{"n_layer": 15, "d_model": 96, "n_head": 3, "n_kv_head": 3, "head_dim": 32, "d_mlp": 384, "vocab_size": 30542, "activation": "squared_relu", "norm": "layernorm", "norm_place": "pre", "norm_eps": 1e-05, "positions": "learned", "qk_norm": false, "attn_scale": 0.177, "bias": "all", "tie_embeddings": true, "parallel_block": false, "init": "normal", "init_std_qkv": 0.0679, "init_std_o": 0.0843, "init_std_up": 0.0972, "init_std_down": 0.0972, "optimizer": "soap_variant", "lr": 0.00794, "lr_mult_qkv": 0.7, "lr_head": 0.0123, "grad_clip": 1.0, "warmup_steps": 200, "schedule": "wsd", "decay_fraction": 1.0, "decay_shape": "linear", "final_lr_fraction": 0.1, "batch_tokens": 65536, "seq_len": 1024, "doc_mask": true, "z_loss": 1e-05, "train_tokens": 357500000, "steps": 5456, "dataset": "wikipedia_en"}
Each number is 500 + 25 x the weight over its row's rms, rounded and kept within 0 to 999. Layers, rows and columns count from 0. Numbers have three digits each. The size before them is the row's rms in percent of the matrix's.

# layer 9 MLP up, 384x96, rms 0.0972, rows 379-383, columns 0-47
104:499477487525470489506520545451527523510518435509469462478525538483459472496530515490502479545448461494476498511506520528537520539480492511505467
103:505504515482546514570545508539504460520461480464520522496519496543512497500525531518522476533555506519506527520508472509495479491485525469548482
100:498529537530516459527489492479511508507486504485535501495495513486473507493553524514533454517463492480485504499470512539505498536492543495516511
078:499533485546507480490499491476542510492520487503542513502450493490449496507531498511477490542521467492487528507497554525473479507496518449500480
097:466512482519497509458515465516482491477490474540516501483491479475485479453527476517515475444541498494489519495463460487491481435495488484529489
# layer 9 MLP down (transposed), 384x96, rms 0.097, rows 379-383, columns 0-47
095:457509435488481494544505545496469493505510502503498489478506479551508564476501482451495492466511482526491503477526487494511484516514477503490465
104:480477493486478465458478517490507536518536489521509505514512515478532518475473480479493536502468482511495455469530545451489527466494481542456525
113:516542479494493474485538511504489506528516484498484490551520485515510511469505497510495538477529535520492517471488499492500484441503470459496471
095:490518509483511438521481498550491515466518474506528479488514456497534464543458501478507501482519532502489495506508491471522510502510503526480485
097:473483508490546496536479522478486506485516481505543524496491530544504512527512476482512514487512510506498488512526504457446514548500503503466523